From a checkpoint of a small transformer trained on Wikipedia.
Training: a variant of Adam for these matrices, 587M tokens, 8956 steps.
Each number is 200 + 40 x the weight over its row's rms, rounded and kept within 0 to 999. Layers, rows and columns count from 0. The size before them is the row's rms in percent of the matrix's.

# down: layer 3 MLP down (transposed), 2048x512, rms 0.0428, rows 178-230, columns 384-447
# up: layer 3 MLP up, 2048x512, rms 0.0497, rows 179-230, columns 384-447
down178,131,267,233,209,182,202,229,120,222,171,188,190,170,172,127,264,163,185,222,231,281,247,185,235,208,155,155,177,202,169,178,190,159,178,208,166,177,222,249,249,203,243,199,173,209,128,152,153,164,145,153,177,179,129,237,170,205,259,331,199,201,141,216,153,173
up179,105,125,205,191,198,149,271,256,180,216,275,194,218,178,201,206,222,160,180,230,269,271,208,231,181,145,235,160,190,177,150,121,194,228,268,169,228,260,264,248,130,144,208,242,170,178,228,164,215,172,130,215,219,117,214,214,194,133,205,221,216,138,178,165,128
down179,099,172,233,190,130,172,209,206,217,271,225,146,224,221,175,206,268,205,274,182,230,221,215,261,175,204,237,137,214,144,235,242,243,197,183,128,246,189,207,209,171,172,236,215,173,206,209,239,226,168,198,242,174,232,162,239,205,177,229,204,268,252,190,186,139
up180,093,207,216,164,214,185,174,200,296,199,231,185,246,211,156,216,170,196,226,168,197,194,247,229,202,233,220,125,167,80,222,178,287,186,224,239,117,153,224,205,166,185,205,190,118,226,210,136,242,200,184,239,192,179,232,142,147,176,264,239,167,264,179,216,143
down180,103,193,246,181,156,190,226,180,177,198,139,174,177,166,166,154,297,235,146,222,187,318,290,202,142,120,180,210,205,268,142,213,243,164,241,148,270,210,152,274,176,206,199,174,225,271,263,188,247,154,178,161,238,251,179,238,247,117,251,194,252,199,236,223,231
up181,094,243,207,235,185,149,183,222,248,259,237,279,204,177,237,187,157,174,260,198,172,184,216,244,196,179,189,121,228,140,247,173,161,253,273,153,264,197,237,181,246,188,222,205,146,285,233,156,134,133,176,167,260,152,202,221,145,260,180,211,229,253,182,181,186
down181,091,132,221,145,177,187,181,162,177,162,200,193,224,206,247,199,219,167,190,252,230,251,229,184,222,245,203,204,209,232,252,237,199,203,235,198,168,169,184,182,181,207,180,206,232,153,145,230,241,244,199,253,201,191,178,163,210,208,217,138,230,197,238,252,214
up182,092,146,212,274,125,199,171,198,166,182,202,239,222,151,157,222,192,183,250,163,194,198,201,258,138,201,181,165,171,133,245,139,135,258,221,211,178,190,231,228,202,135,229,213,211,153,173,146,203,217,198,247,198,144,164,168,186,212,257,180,183,235,219,202,182
down182,087,242,189,237,128,277,225,180,240,244,237,223,207,227,181,171,175,157,224,217,177,197,182,178,247,189,214,168,221,201,132,145,152,233,195,218,205,160,150,198,294,232,245,186,212,211,195,217,187,207,207,198,209,225,238,206,193,231,208,231,150,119,190,154,92
up183,098,212,261,167,252,217,233,231,272,170,200,212,194,181,185,219,169,154,167,181,244,197,225,184,248,255,181,184,221,214,255,224,192,188,244,158,223,212,221,122,247,192,154,167,200,255,144,128,188,248,159,143,221,214,192,139,182,107,170,179,252,232,230,189,209
down183,096,148,221,220,135,172,177,176,231,233,218,174,258,224,243,175,208,204,178,199,179,141,207,178,151,279,225,263,109,154,158,182,175,184,221,182,158,132,235,272,231,186,196,227,232,184,241,225,263,211,278,198,182,166,206,190,247,190,208,193,156,162,213,184,86
up184,084,150,244,172,174,216,157,189,202,213,236,153,229,204,250,179,246,173,162,147,205,170,142,191,243,217,238,196,163,111,187,175,145,198,228,149,170,218,182,198,145,165,228,242,186,230,207,195,196,200,218,207,188,195,170,147,216,168,152,258,150,237,150,216,206
down184,084,177,192,199,210,194,153,235,172,228,218,155,189,217,180,212,217,192,134,168,175,191,172,265,169,250,197,174,225,208,89,226,143,177,180,181,267,205,203,217,147,203,125,237,189,204,182,231,226,193,182,214,264,204,205,190,155,124,167,143,198,160,185,239,149
up185,092,120,234,128,253,109,194,220,222,220,219,279,206,218,156,147,179,216,172,196,203,256,139,190,177,182,173,170,221,200,195,254,198,201,259,227,209,219,229,227,194,194,247,180,236,147,180,212,177,208,117,211,201,166,163,244,163,171,149,161,196,199,248,296,106
down185,085,230,204,175,210,224,204,132,180,168,218,267,207,203,252,200,244,153,141,197,187,227,210,224,248,178,197,263,217,262,246,256,189,142,225,179,231,177,246,164,221,152,234,221,273,214,233,243,215,200,218,155,166,153,169,123,196,185,150,325,181,141,249,212,210
up186,079,198,188,204,238,268,208,246,219,181,264,246,176,213,186,201,198,203,280,192,191,234,219,150,167,224,125,155,134,182,231,137,169,178,184,191,299,215,230,241,177,162,185,249,189,158,110,206,226,270,172,195,140,161,205,235,249,182,224,203,261,256,182,258,190
down186,086,218,250,173,217,265,152,209,212,198,151,231,223,189,243,155,187,187,148,224,141,234,236,308,240,216,274,162,163,195,96,203,226,256,191,164,274,182,180,179,202,206,199,196,219,236,197,220,246,163,186,256,215,226,198,210,170,210,186,186,203,128,211,166,199
up187,101,137,211,199,220,141,170,256,187,168,137,222,184,121,212,135,166,239,159,250,261,213,201,182,164,217,208,203,185,205,135,202,221,209,255,226,240,197,141,208,235,199,215,221,168,182,236,277,206,231,209,114,222,209,190,269,170,249,149,219,242,248,227,179,271
down187,092,236,165,204,168,232,171,169,115,150,249,154,257,255,185,167,250,212,235,159,201,234,170,207,129,179,169,253,243,229,200,234,122,169,174,168,156,171,189,197,200,163,278,192,196,189,206,217,169,137,259,262,225,258,227,202,244,256,228,181,163,236,198,261,163
up188,106,203,229,254,207,135,181,228,172,153,245,147,160,132,274,230,245,186,238,187,266,207,166,128,219,263,254,174,192,253,137,144,206,226,203,190,165,243,306,197,167,160,184,169,184,237,215,180,198,248,168,114,176,229,201,250,204,164,243,133,227,217,224,266,178
down188,100,244,237,203,213,234,185,198,219,131,202,219,206,227,225,178,198,239,192,204,169,233,182,205,238,149,209,183,168,193,306,272,152,188,213,231,255,128,222,178,156,170,190,223,233,180,235,211,280,98,214,166,197,236,222,227,187,196,234,145,240,241,212,201,168
up189,107,165,169,134,229,198,289,241,235,227,210,215,161,244,152,205,225,187,274,211,226,216,185,178,187,135,195,163,219,246,177,249,167,189,162,171,174,189,273,196,234,208,165,228,179,223,152,204,176,194,182,260,200,156,256,162,244,240,191,177,187,240,159,241,249
down189,112,228,200,251,112,226,221,167,221,218,226,204,272,158,165,190,165,219,117,244,193,257,203,185,186,209,179,218,211,167,138,164,183,212,219,271,236,227,251,146,169,225,212,234,161,233,191,196,221,197,220,128,181,189,193,217,181,266,246,282,212,120,152,174,173
up190,100,204,258,187,173,212,207,249,208,172,186,207,234,158,154,182,193,170,153,204,227,170,164,143,233,195,214,203,253,224,189,243,226,167,206,173,211,159,161,179,203,215,227,196,184,263,244,228,203,182,150,241,225,187,237,185,158,204,135,99,251,134,211,166,237
down190,090,257,208,148,203,194,242,226,217,162,250,203,253,212,228,288,263,206,195,167,200,214,193,209,317,223,211,214,198,227,173,170,210,129,199,290,203,227,274,154,239,197,149,181,206,228,162,157,251,220,167,141,158,124,182,220,241,257,249,199,131,243,264,254,146
up191,108,196,269,311,213,215,167,238,265,187,233,204,278,156,173,197,96,135,235,188,111,172,253,176,218,205,191,206,209,202,204,218,232,199,200,220,201,235,263,192,262,177,230,213,214,190,190,258,139,145,195,200,210,139,248,198,150,220,223,185,197,192,174,288,215
down191,103,165,110,152,221,152,195,176,211,225,197,264,194,226,232,258,74,194,241,207,213,170,233,196,210,170,145,134,191,177,219,107,274,278,175,203,182,202,150,264,241,261,236,191,176,184,184,217,236,212,201,184,191,209,234,256,274,242,184,199,216,210,159,301,213
up192,106,219,261,271,195,217,247,250,261,184,234,195,252,157,118,186,226,154,248,233,183,232,172,236,197,211,132,173,180,195,161,188,146,228,200,158,232,189,242,299,168,190,234,196,174,256,212,151,199,217,87,182,231,221,158,156,175,159,230,137,197,184,204,227,193
down192,097,134,171,237,235,157,163,179,158,192,204,169,194,200,271,237,181,209,183,207,190,125,204,199,271,181,143,188,221,175,247,104,165,197,208,232,161,233,143,258,234,209,174,170,288,201,223,194,195,196,245,220,197,254,202,281,221,182,221,253,190,206,184,194,215
up193,107,186,167,218,289,197,251,179,173,166,201,190,212,117,196,172,217,179,178,120,168,209,222,238,246,167,212,205,163,174,183,183,239,155,232,209,254,197,176,274,177,205,252,272,172,225,167,216,189,137,138,201,273,138,274,181,135,247,196,170,201,174,139,187,291
down193,104,206,137,204,280,159,214,206,232,213,230,175,191,198,218,206,248,272,147,247,195,208,264,209,163,165,196,259,125,177,196,258,207,200,162,221,225,157,152,158,161,208,131,203,126,272,219,181,219,188,172,238,131,198,234,260,208,173,228,230,205,180,192,179,208
up194,111,264,257,246,193,150,137,175,181,61,248,230,189,132,135,248,159,205,241,196,150,226,176,270,181,169,163,205,200,174,198,239,257,184,198,209,153,213,273,232,199,267,239,183,218,142,140,137,134,155,205,183,189,178,166,199,207,128,226,182,230,195,237,280,133
down194,100,234,250,224,164,163,193,150,260,216,243,148,221,205,158,189,205,216,268,187,164,188,246,218,180,294,240,163,216,182,220,161,153,165,169,236,266,251,237,196,158,261,224,210,215,203,221,200,212,201,217,240,263,254,138,179,244,254,199,199,224,243,245,193,84
up195,111,193,166,246,252,206,185,219,216,164,236,166,206,173,164,169,177,202,294,162,229,155,184,259,141,240,189,157,254,159,168,207,171,244,158,254,280,196,246,165,227,230,165,183,222,201,215,59,121,167,216,213,239,214,203,143,130,230,131,214,232,221,195,294,190
down195,115,275,124,262,176,224,161,155,226,187,203,224,201,166,188,157,213,266,210,171,296,157,156,162,181,232,185,185,296,208,214,210,292,290,228,229,301,149,163,159,161,185,147,191,240,172,236,108,202,162,202,196,232,228,184,150,176,196,257,184,267,177,222,203,204
up196,109,216,267,190,247,235,263,198,195,204,200,264,168,189,255,198,147,182,244,240,138,177,148,178,182,160,200,158,138,185,114,131,239,219,177,211,281,233,293,211,99,227,135,249,293,175,111,155,183,157,169,212,220,199,232,205,198,257,132,134,244,136,247,236,236
down196,134,230,205,180,235,160,194,170,215,203,262,209,220,118,176,222,183,183,187,205,212,137,136,239,154,198,162,118,160,158,122,220,251,219,226,174,171,221,167,339,212,238,153,187,164,166,157,193,225,127,182,150,259,197,209,156,161,261,241,237,235,193,228,147,165
up197,092,138,270,218,190,190,199,217,148,211,182,197,218,163,223,226,263,220,149,246,193,209,157,212,159,214,155,275,146,150,204,170,222,205,290,187,153,206,210,167,204,182,184,216,208,135,233,212,158,207,163,243,178,212,339,180,223,211,172,186,151,234,197,299,169
down197,104,157,261,209,169,204,252,181,206,258,259,174,134,206,193,152,171,216,147,232,183,225,194,204,151,198,214,224,144,215,149,248,238,202,181,185,247,210,129,169,182,210,165,270,207,231,177,276,231,222,177,133,233,149,169,252,175,169,150,193,173,172,178,167,179
up198,101,139,211,210,217,148,189,237,195,167,201,124,195,162,178,290,242,290,184,188,167,257,180,167,78,249,165,211,160,244,216,219,199,198,217,237,254,320,235,218,186,151,147,191,221,227,220,140,193,164,160,167,202,186,206,152,151,233,173,202,193,244,142,164,160
down198,090,140,231,225,209,243,241,269,157,136,197,238,249,225,173,265,233,209,216,181,255,181,251,122,145,131,229,235,176,196,204,244,175,203,176,197,188,225,231,137,242,205,148,199,137,183,178,157,138,159,222,203,219,134,136,148,173,189,174,197,207,193,213,188,179
up199,117,191,179,182,249,184,177,219,239,145,197,140,191,173,160,242,122,93,225,142,139,221,171,215,154,191,143,178,156,197,163,249,158,241,183,251,171,264,198,187,124,204,230,237,172,167,186,206,162,138,171,231,172,216,173,167,255,218,103,160,268,215,231,213,194
down199,113,197,223,172,212,272,234,125,238,147,255,219,234,161,146,237,181,192,210,189,167,186,155,210,186,151,170,201,260,152,131,223,239,276,271,166,165,199,223,204,224,203,156,208,184,205,194,171,244,228,153,236,219,157,243,183,221,250,187,189,226,157,217,176,203
up200,115,223,238,210,257,214,206,194,207,172,217,196,159,174,177,218,145,215,273,201,138,207,243,237,154,190,195,181,202,139,90,209,229,168,273,180,150,220,251,190,199,172,82,221,226,158,184,174,238,188,269,270,282,192,234,241,166,221,188,240,252,126,234,226,159
down200,099,255,200,180,273,252,230,201,283,147,140,218,211,202,164,235,171,246,216,190,169,266,188,221,190,140,182,230,187,174,141,245,254,190,194,198,154,223,201,186,146,164,123,260,147,169,193,176,225,117,192,207,176,175,249,211,215,244,219,212,202,161,207,163,221
up201,096,251,197,227,264,202,243,194,202,182,237,152,170,187,213,191,240,159,219,141,226,218,179,231,215,209,89,148,148,188,167,137,192,147,256,272,175,180,217,213,156,170,225,199,197,139,179,187,132,118,184,219,214,215,150,190,198,206,179,224,241,183,187,198,247
down201,086,162,219,200,213,191,238,207,181,228,187,169,211,178,284,239,227,221,295,232,252,283,185,214,236,220,215,209,204,180,148,225,221,248,176,200,237,177,203,150,184,192,259,215,189,211,202,211,282,244,237,158,239,146,215,226,228,249,245,160,225,158,235,196,179
up202,111,237,175,157,200,226,140,213,194,198,178,134,228,202,104,215,200,267,217,167,170,233,204,189,187,209,177,234,176,204,217,207,170,220,275,128,151,227,240,170,153,208,221,227,198,239,187,171,175,194,173,254,229,177,246,157,179,174,226,175,220,209,158,176,169
down202,103,216,213,270,213,194,217,192,222,229,157,202,181,182,216,196,227,183,205,270,207,176,209,235,216,223,187,226,181,245,140,158,216,195,207,153,151,200,192,236,184,231,213,135,201,248,188,188,170,254,263,204,164,252,212,196,189,169,215,208,158,239,201,209,225
up203,100,230,272,146,218,185,200,211,184,186,158,174,223,189,196,178,166,230,141,202,166,198,157,236,254,167,177,256,118,287,210,253,223,235,251,233,242,262,243,268,138,200,194,217,324,221,226,147,201,171,193,188,249,214,232,202,233,258,225,184,184,204,229,177,196
down203,095,165,188,250,186,238,191,135,205,190,211,189,202,277,183,223,162,244,137,209,185,124,222,227,180,166,177,174,202,171,193,139,98,239,189,221,283,198,217,184,199,109,193,226,157,214,187,172,275,268,179,225,235,204,188,217,210,146,258,227,267,156,198,200,212
up204,103,223,209,238,198,221,260,274,224,212,194,169,196,177,164,241,225,202,153,88,203,267,280,210,172,145,199,192,214,254,203,173,200,215,236,166,218,173,183,201,187,246,143,198,249,153,175,191,161,191,234,215,174,216,235,139,218,206,121,162,277,233,274,162,199
down204,108,205,177,140,194,235,120,201,177,213,129,178,190,144,173,213,204,231,145,209,178,145,172,215,231,293,189,183,226,224,178,222,204,154,150,201,185,185,187,130,233,156,166,194,165,152,206,203,241,142,137,137,194,175,219,163,204,141,192,259,175,147,199,136,241
up205,108,248,240,220,206,175,276,204,227,105,150,174,182,184,274,246,122,137,177,243,229,210,165,212,280,188,127,143,197,207,213,176,166,204,274,210,274,145,206,212,184,242,279,195,237,251,202,242,192,164,131,178,202,177,211,165,176,255,151,208,217,183,250,184,221
down205,110,198,191,190,189,229,214,179,265,211,163,238,258,154,256,239,195,267,130,225,291,157,153,209,286,205,207,185,190,219,284,250,252,270,300,206,243,230,220,262,206,209,276,132,211,273,202,219,197,279,186,166,188,159,161,159,209,272,197,155,146,199,244,184,176
up206,092,182,185,189,166,171,187,244,213,211,248,231,241,118,114,254,198,164,183,278,123,312,227,218,196,234,196,158,137,214,106,181,190,157,206,187,266,159,257,193,256,159,182,202,228,175,149,232,127,104,158,165,156,215,216,203,147,210,179,218,213,146,212,286,197
down206,084,141,155,225,240,159,192,235,150,187,241,279,245,274,202,269,75,223,272,189,225,216,158,227,218,196,182,208,161,158,224,137,105,198,230,208,167,154,179,153,255,194,245,118,170,189,228,214,235,271,240,217,214,216,257,189,180,262,216,186,195,219,214,258,213
up207,107,185,196,223,195,166,172,209,232,189,217,269,223,176,189,169,211,230,159,193,179,195,174,218,97,155,172,205,190,201,149,153,197,138,191,224,205,236,192,138,200,219,144,209,191,135,245,177,249,217,179,131,262,259,177,162,251,128,235,193,219,157,168,185,235
down207,096,205,211,223,200,238,190,228,293,200,202,261,164,247,218,185,149,234,216,181,174,250,235,154,239,187,172,168,193,179,217,134,183,144,136,229,231,222,144,199,150,223,165,192,193,214,180,175,185,192,227,187,228,237,200,221,210,190,205,185,246,200,264,203,208
up208,085,171,164,187,199,167,176,198,159,184,257,232,198,157,82,159,239,227,184,199,268,190,189,250,242,161,169,188,180,262,197,200,148,150,209,102,245,217,196,290,258,215,121,188,188,196,165,243,232,275,138,136,228,144,149,162,199,146,196,191,256,246,199,239,169
down208,086,239,248,195,178,169,195,238,269,177,153,273,189,231,268,182,137,163,244,158,197,241,214,187,202,178,261,184,190,241,223,171,282,248,240,262,266,157,178,157,179,138,242,206,260,213,226,172,217,192,206,195,148,170,215,221,190,204,204,189,209,185,222,159,222
up209,099,158,279,226,268,184,203,236,180,181,225,235,197,192,236,236,189,174,157,228,203,191,204,213,203,255,249,195,225,174,181,238,213,158,214,184,176,182,200,251,183,233,166,190,236,172,169,163,192,194,210,114,223,213,238,149,228,212,221,153,208,190,187,249,120
down209,084,159,171,163,216,207,231,184,224,231,201,160,237,204,261,167,246,192,196,147,225,258,226,151,197,242,207,220,216,195,171,183,95,231,174,218,143,145,195,207,204,183,292,152,120,236,214,233,200,168,186,143,144,217,259,181,160,260,243,226,138,191,283,184,191
up210,103,130,181,187,190,206,205,207,237,225,200,189,187,192,144,162,236,195,207,116,212,195,190,273,213,148,203,179,172,207,145,189,149,191,192,234,216,165,243,203,150,147,196,251,243,202,92,244,143,189,227,217,229,178,227,161,212,240,209,290,153,202,247,242,197
down210,110,236,159,177,198,173,157,206,151,236,214,205,173,224,140,226,187,244,232,193,255,221,202,206,211,143,274,165,150,246,209,277,228,211,200,246,155,204,252,208,269,203,172,266,212,159,168,235,158,171,243,134,176,277,263,147,195,193,305,202,203,175,203,214,246
up211,103,189,301,151,164,154,219,223,228,216,147,268,201,189,194,171,183,201,166,152,219,220,232,187,184,231,198,232,138,253,141,266,199,221,229,312,157,279,261,249,156,193,205,236,253,271,193,263,94,208,163,192,243,168,159,270,222,197,202,276,170,156,281,219,182
down211,104,187,145,216,229,175,269,343,188,223,210,172,195,219,156,263,227,189,216,182,258,268,201,207,215,183,170,224,316,191,133,279,208,187,198,166,150,208,212,285,195,147,140,154,181,180,155,234,257,150,201,184,179,234,223,123,178,195,189,212,291,244,217,207,299
up212,081,161,254,274,237,191,225,179,207,199,186,263,221,209,233,150,257,265,168,199,182,274,262,189,236,157,239,222,182,141,143,215,220,251,175,211,254,184,256,228,167,200,180,211,236,165,239,207,162,151,123,196,173,111,164,144,200,179,222,190,231,224,210,237,192
down212,080,211,173,213,158,187,152,196,177,125,194,240,193,266,185,206,196,167,250,131,206,136,180,126,200,200,132,156,222,262,252,213,209,163,249,231,213,227,116,223,180,228,235,195,179,210,198,242,212,204,209,230,222,258,223,251,214,263,177,187,192,209,163,153,274
up213,101,251,192,206,256,198,196,178,209,136,245,196,174,190,154,206,167,210,191,197,179,200,178,265,156,200,184,207,203,119,172,202,232,226,213,198,175,171,270,216,227,206,285,143,247,150,129,254,181,162,201,109,221,99,193,140,145,224,213,178,207,272,188,242,191
down213,102,237,191,186,202,228,208,170,165,171,202,194,104,209,195,254,202,183,241,138,236,189,168,134,133,188,132,160,223,197,186,138,174,141,221,183,141,194,214,236,196,175,236,205,194,204,281,227,253,244,190,165,167,166,175,87,271,130,194,152,172,143,180,179,218
up214,109,223,172,184,229,144,255,183,213,156,192,182,160,135,210,253,197,182,171,227,114,179,178,239,234,213,180,187,241,161,146,169,222,174,163,217,175,203,238,181,199,189,212,270,218,224,204,194,173,177,267,162,171,130,208,187,137,165,222,228,162,154,210,244,239
down214,102,213,189,190,252,241,198,166,216,176,171,232,154,185,259,208,244,108,208,239,168,215,240,194,135,184,187,162,230,189,253,160,250,187,269,194,226,197,187,219,236,178,174,173,226,241,162,257,253,180,184,121,191,196,184,187,222,164,281,181,199,224,162,244,201
up215,084,201,216,271,246,234,183,161,148,199,196,170,180,127,193,288,212,175,255,187,194,231,224,135,208,166,144,247,181,150,230,245,221,213,186,223,208,323,182,194,141,249,89,218,303,157,210,162,167,229,206,180,202,224,214,221,271,242,164,206,161,215,264,175,248
down215,089,179,195,253,183,192,200,151,265,135,198,174,217,214,190,127,191,195,150,231,226,164,224,234,181,193,216,201,162,240,267,196,184,180,230,167,174,138,185,229,229,222,236,170,136,197,254,244,182,233,246,165,162,222,194,197,187,196,214,174,188,187,174,230,127
up216,114,283,284,215,207,183,194,206,234,236,165,214,168,150,207,280,216,195,201,182,163,267,229,186,199,234,214,167,157,243,212,205,238,223,280,186,212,270,191,225,170,170,227,168,270,125,206,233,173,188,250,163,228,192,175,169,222,291,199,191,279,257,239,274,213
down216,122,201,238,142,175,201,229,153,239,181,177,200,105,164,175,154,231,182,229,159,175,163,155,263,185,150,227,191,258,165,234,264,311,262,166,199,161,105,246,230,193,192,254,151,170,158,221,160,267,216,231,171,180,160,178,128,202,232,250,161,281,220,220,162,196
up217,104,226,185,207,138,169,217,269,293,157,158,182,301,232,225,208,179,116,194,239,176,201,202,217,226,218,177,179,184,206,145,212,225,224,231,147,219,179,237,213,142,182,234,225,163,260,178,162,138,225,236,169,180,128,203,128,215,208,191,200,103,207,208,193,150
down217,114,211,215,209,189,222,179,174,212,206,176,237,186,165,168,125,206,163,281,211,193,123,139,144,260,162,194,197,176,172,198,191,159,180,187,138,235,234,242,190,208,212,211,216,158,163,198,131,253,161,197,217,163,182,192,128,153,188,206,184,184,220,117,209,220
up218,111,238,151,195,241,203,216,196,277,234,271,208,142,147,150,286,212,194,206,183,197,177,142,226,235,220,217,135,164,173,137,134,179,195,245,247,175,167,204,250,247,220,92,252,207,223,184,187,146,266,191,175,232,184,202,93,123,263,170,271,182,149,202,232,160
down218,112,118,196,200,146,232,238,192,235,236,150,143,102,232,158,220,146,148,215,225,257,192,147,182,268,150,226,180,206,155,168,247,102,272,239,273,215,286,141,226,185,197,205,190,142,247,176,250,217,193,228,197,155,180,140,91,210,240,211,173,123,169,205,241,196
up219,091,182,242,205,255,146,203,276,260,258,268,187,166,227,175,128,188,263,149,134,217,278,213,243,174,118,159,192,167,252,116,126,163,216,129,260,233,206,249,234,213,216,222,247,191,153,144,251,220,157,201,214,204,170,223,215,218,188,144,218,203,226,214,187,183
down219,093,152,206,266,195,228,161,204,154,161,244,160,121,159,208,225,199,194,229,182,240,223,185,194,216,229,167,221,234,223,308,186,174,148,148,184,178,233,218,170,211,172,217,243,166,275,181,266,248,198,228,149,179,204,239,153,205,141,213,259,273,177,212,198,202
up220,103,218,165,150,185,121,257,251,245,142,293,133,277,190,185,197,210,223,200,194,172,227,167,227,186,245,143,236,195,183,263,198,203,217,181,211,257,207,202,158,178,222,250,241,179,267,196,179,134,193,148,244,205,123,257,175,193,266,266,205,210,148,129,139,129
down220,102,141,203,221,256,195,212,230,196,179,149,118,214,168,216,207,162,166,282,239,222,180,239,157,207,115,248,221,135,143,190,169,105,144,189,191,143,235,216,215,162,161,235,196,173,196,178,173,264,221,210,237,282,151,174,206,194,206,236,152,238,232,182,245,164
up221,088,188,204,174,190,175,189,193,144,246,276,186,244,177,189,201,243,198,237,170,233,202,123,220,221,156,179,253,230,180,235,135,171,218,165,92,206,193,245,175,258,210,201,182,180,213,183,205,217,112,148,194,169,186,155,223,189,159,207,143,152,253,133,275,218
down221,093,156,198,193,282,187,182,186,214,234,230,196,224,241,196,250,252,202,185,190,209,172,166,238,175,196,132,129,182,197,262,187,173,209,141,224,159,273,167,192,212,205,242,215,208,199,219,219,215,273,267,221,212,226,170,141,182,190,170,256,221,223,223,204,209
up222,104,241,191,179,226,217,250,239,244,194,198,173,194,144,203,264,267,157,256,207,202,234,193,187,162,129,220,165,232,163,133,140,233,264,279,254,245,168,245,187,221,194,133,183,128,206,188,184,141,161,197,137,182,190,262,211,191,239,172,95,140,222,135,296,214
down222,112,217,231,243,164,173,205,163,198,321,192,182,217,110,199,207,210,133,196,237,192,217,177,246,227,208,184,204,241,200,125,250,239,207,237,180,148,223,133,195,238,252,180,211,207,198,203,136,152,179,162,209,287,156,198,144,211,242,244,158,203,228,194,181,150
up223,096,211,207,165,271,226,252,254,219,201,209,196,167,232,205,208,194,243,206,174,232,282,256,131,159,90,236,115,186,188,224,216,202,150,246,158,204,207,216,294,256,223,240,173,198,131,198,219,224,179,194,150,191,223,211,157,219,249,129,204,185,221,277,254,218
down223,093,176,170,209,158,246,124,189,150,206,205,191,219,216,171,187,241,258,163,166,206,117,165,231,218,268,226,246,182,254,179,191,239,303,227,247,147,128,225,134,226,188,205,151,190,171,181,160,188,216,170,203,187,192,208,235,220,217,262,148,220,242,144,209,246
up224,110,161,202,228,244,195,233,292,247,209,225,201,200,193,236,201,192,142,233,249,155,196,274,179,143,218,179,200,145,191,239,233,193,237,175,209,174,211,262,234,182,156,197,220,195,220,212,206,215,220,196,171,199,139,252,159,224,142,167,192,271,148,221,241,139
down224,123,170,180,249,215,214,158,273,252,154,264,272,215,244,183,155,208,256,155,200,219,184,200,194,187,234,164,205,223,212,211,204,148,239,200,293,222,149,236,209,263,213,185,185,221,181,192,241,261,200,175,167,182,206,229,207,144,191,249,216,244,192,174,193,207
up225,097,306,277,189,207,225,232,149,210,165,255,239,201,165,133,236,195,85,212,200,116,226,197,208,187,187,193,247,128,187,265,211,246,250,262,242,196,273,208,201,154,214,186,185,307,174,101,202,205,218,173,176,140,236,195,248,219,184,224,210,150,208,229,179,199
down225,100,194,145,174,199,215,157,154,180,195,206,157,230,161,188,258,262,170,136,157,248,150,241,181,223,259,202,196,242,229,168,186,180,209,151,209,199,276,210,174,187,199,177,233,232,178,278,125,238,250,161,211,222,161,195,197,203,170,179,284,232,178,223,188,143
up226,076,268,217,252,207,202,164,217,199,259,208,197,212,183,133,201,223,210,161,238,109,266,202,231,179,203,104,226,212,188,231,216,225,200,165,241,238,197,175,197,181,160,242,140,179,190,232,165,205,135,222,198,251,239,182,202,208,221,149,211,115,196,163,159,150
down226,090,169,111,258,203,198,230,163,147,179,172,162,228,182,242,168,196,232,137,208,164,203,268,266,199,274,208,198,214,229,137,179,208,192,143,85,204,188,198,144,221,160,270,211,241,187,123,175,156,198,225,207,211,221,119,204,199,217,146,246,227,174,179,125,149
up227,118,173,161,107,246,228,145,261,272,171,174,237,268,160,224,208,139,177,272,152,176,208,205,217,204,250,206,192,190,202,150,230,149,143,255,232,199,210,293,213,233,228,208,204,199,207,192,137,157,161,154,211,183,191,229,167,197,245,209,227,196,186,219,168,124
down227,109,180,230,147,220,211,200,188,237,180,202,220,227,155,155,210,174,185,216,169,185,236,154,227,218,195,195,158,210,126,151,236,223,196,221,204,113,249,223,224,191,244,236,199,180,192,147,208,213,163,220,243,238,205,211,217,217,225,219,119,235,150,240,204,231
up228,104,177,315,172,138,141,162,218,185,158,235,252,169,153,124,156,213,240,134,223,135,291,164,213,280,237,178,182,167,206,199,215,259,241,220,178,268,275,226,143,205,172,183,172,275,213,203,222,115,197,171,233,170,185,205,256,149,251,230,179,248,211,235,241,209
down228,108,180,216,199,157,231,228,205,178,175,222,200,295,189,214,200,209,233,233,206,172,173,181,243,189,192,202,207,181,228,187,240,231,184,254,175,164,230,230,184,244,223,157,168,255,284,235,197,187,222,231,239,231,223,157,217,156,240,210,245,290,227,219,163,245
up229,099,208,215,150,259,156,196,211,271,168,200,202,185,163,254,165,226,93,196,199,190,201,186,172,251,182,217,153,178,206,104,219,246,199,267,315,166,219,228,232,216,248,182,200,214,203,192,162,219,216,119,136,243,227,167,198,183,177,154,205,191,152,157,185,198
down229,101,297,215,175,159,224,204,250,282,92,247,209,213,179,170,179,214,185,174,170,201,184,166,219,218,213,223,143,241,222,204,215,260,209,182,230,221,187,171,234,176,212,120,121,224,129,156,187,198,145,166,237,165,187,169,197,198,231,156,198,119,140,230,183,194
up230,094,252,230,141,203,204,154,166,158,212,226,197,207,116,184,245,181,147,245,169,168,223,126,213,255,179,176,163,210,241,213,177,176,191,215,185,239,229,255,217,212,139,161,125,177,142,166,186,79,202,220,188,146,169,218,49,234,236,245,187,130,232,146,218,197
down230,101,178,138,201,220,243,270,293,186,188,213,176,200,274,205,171,212,231,172,236,200,224,202,181,130,182,225,270,171,189,190,245,209,185,177,199,137,248,200,224,162,166,222,265,208,312,221,216,303,249,199,227,198,238,199,302,155,243,243,246,260,210,227,161,192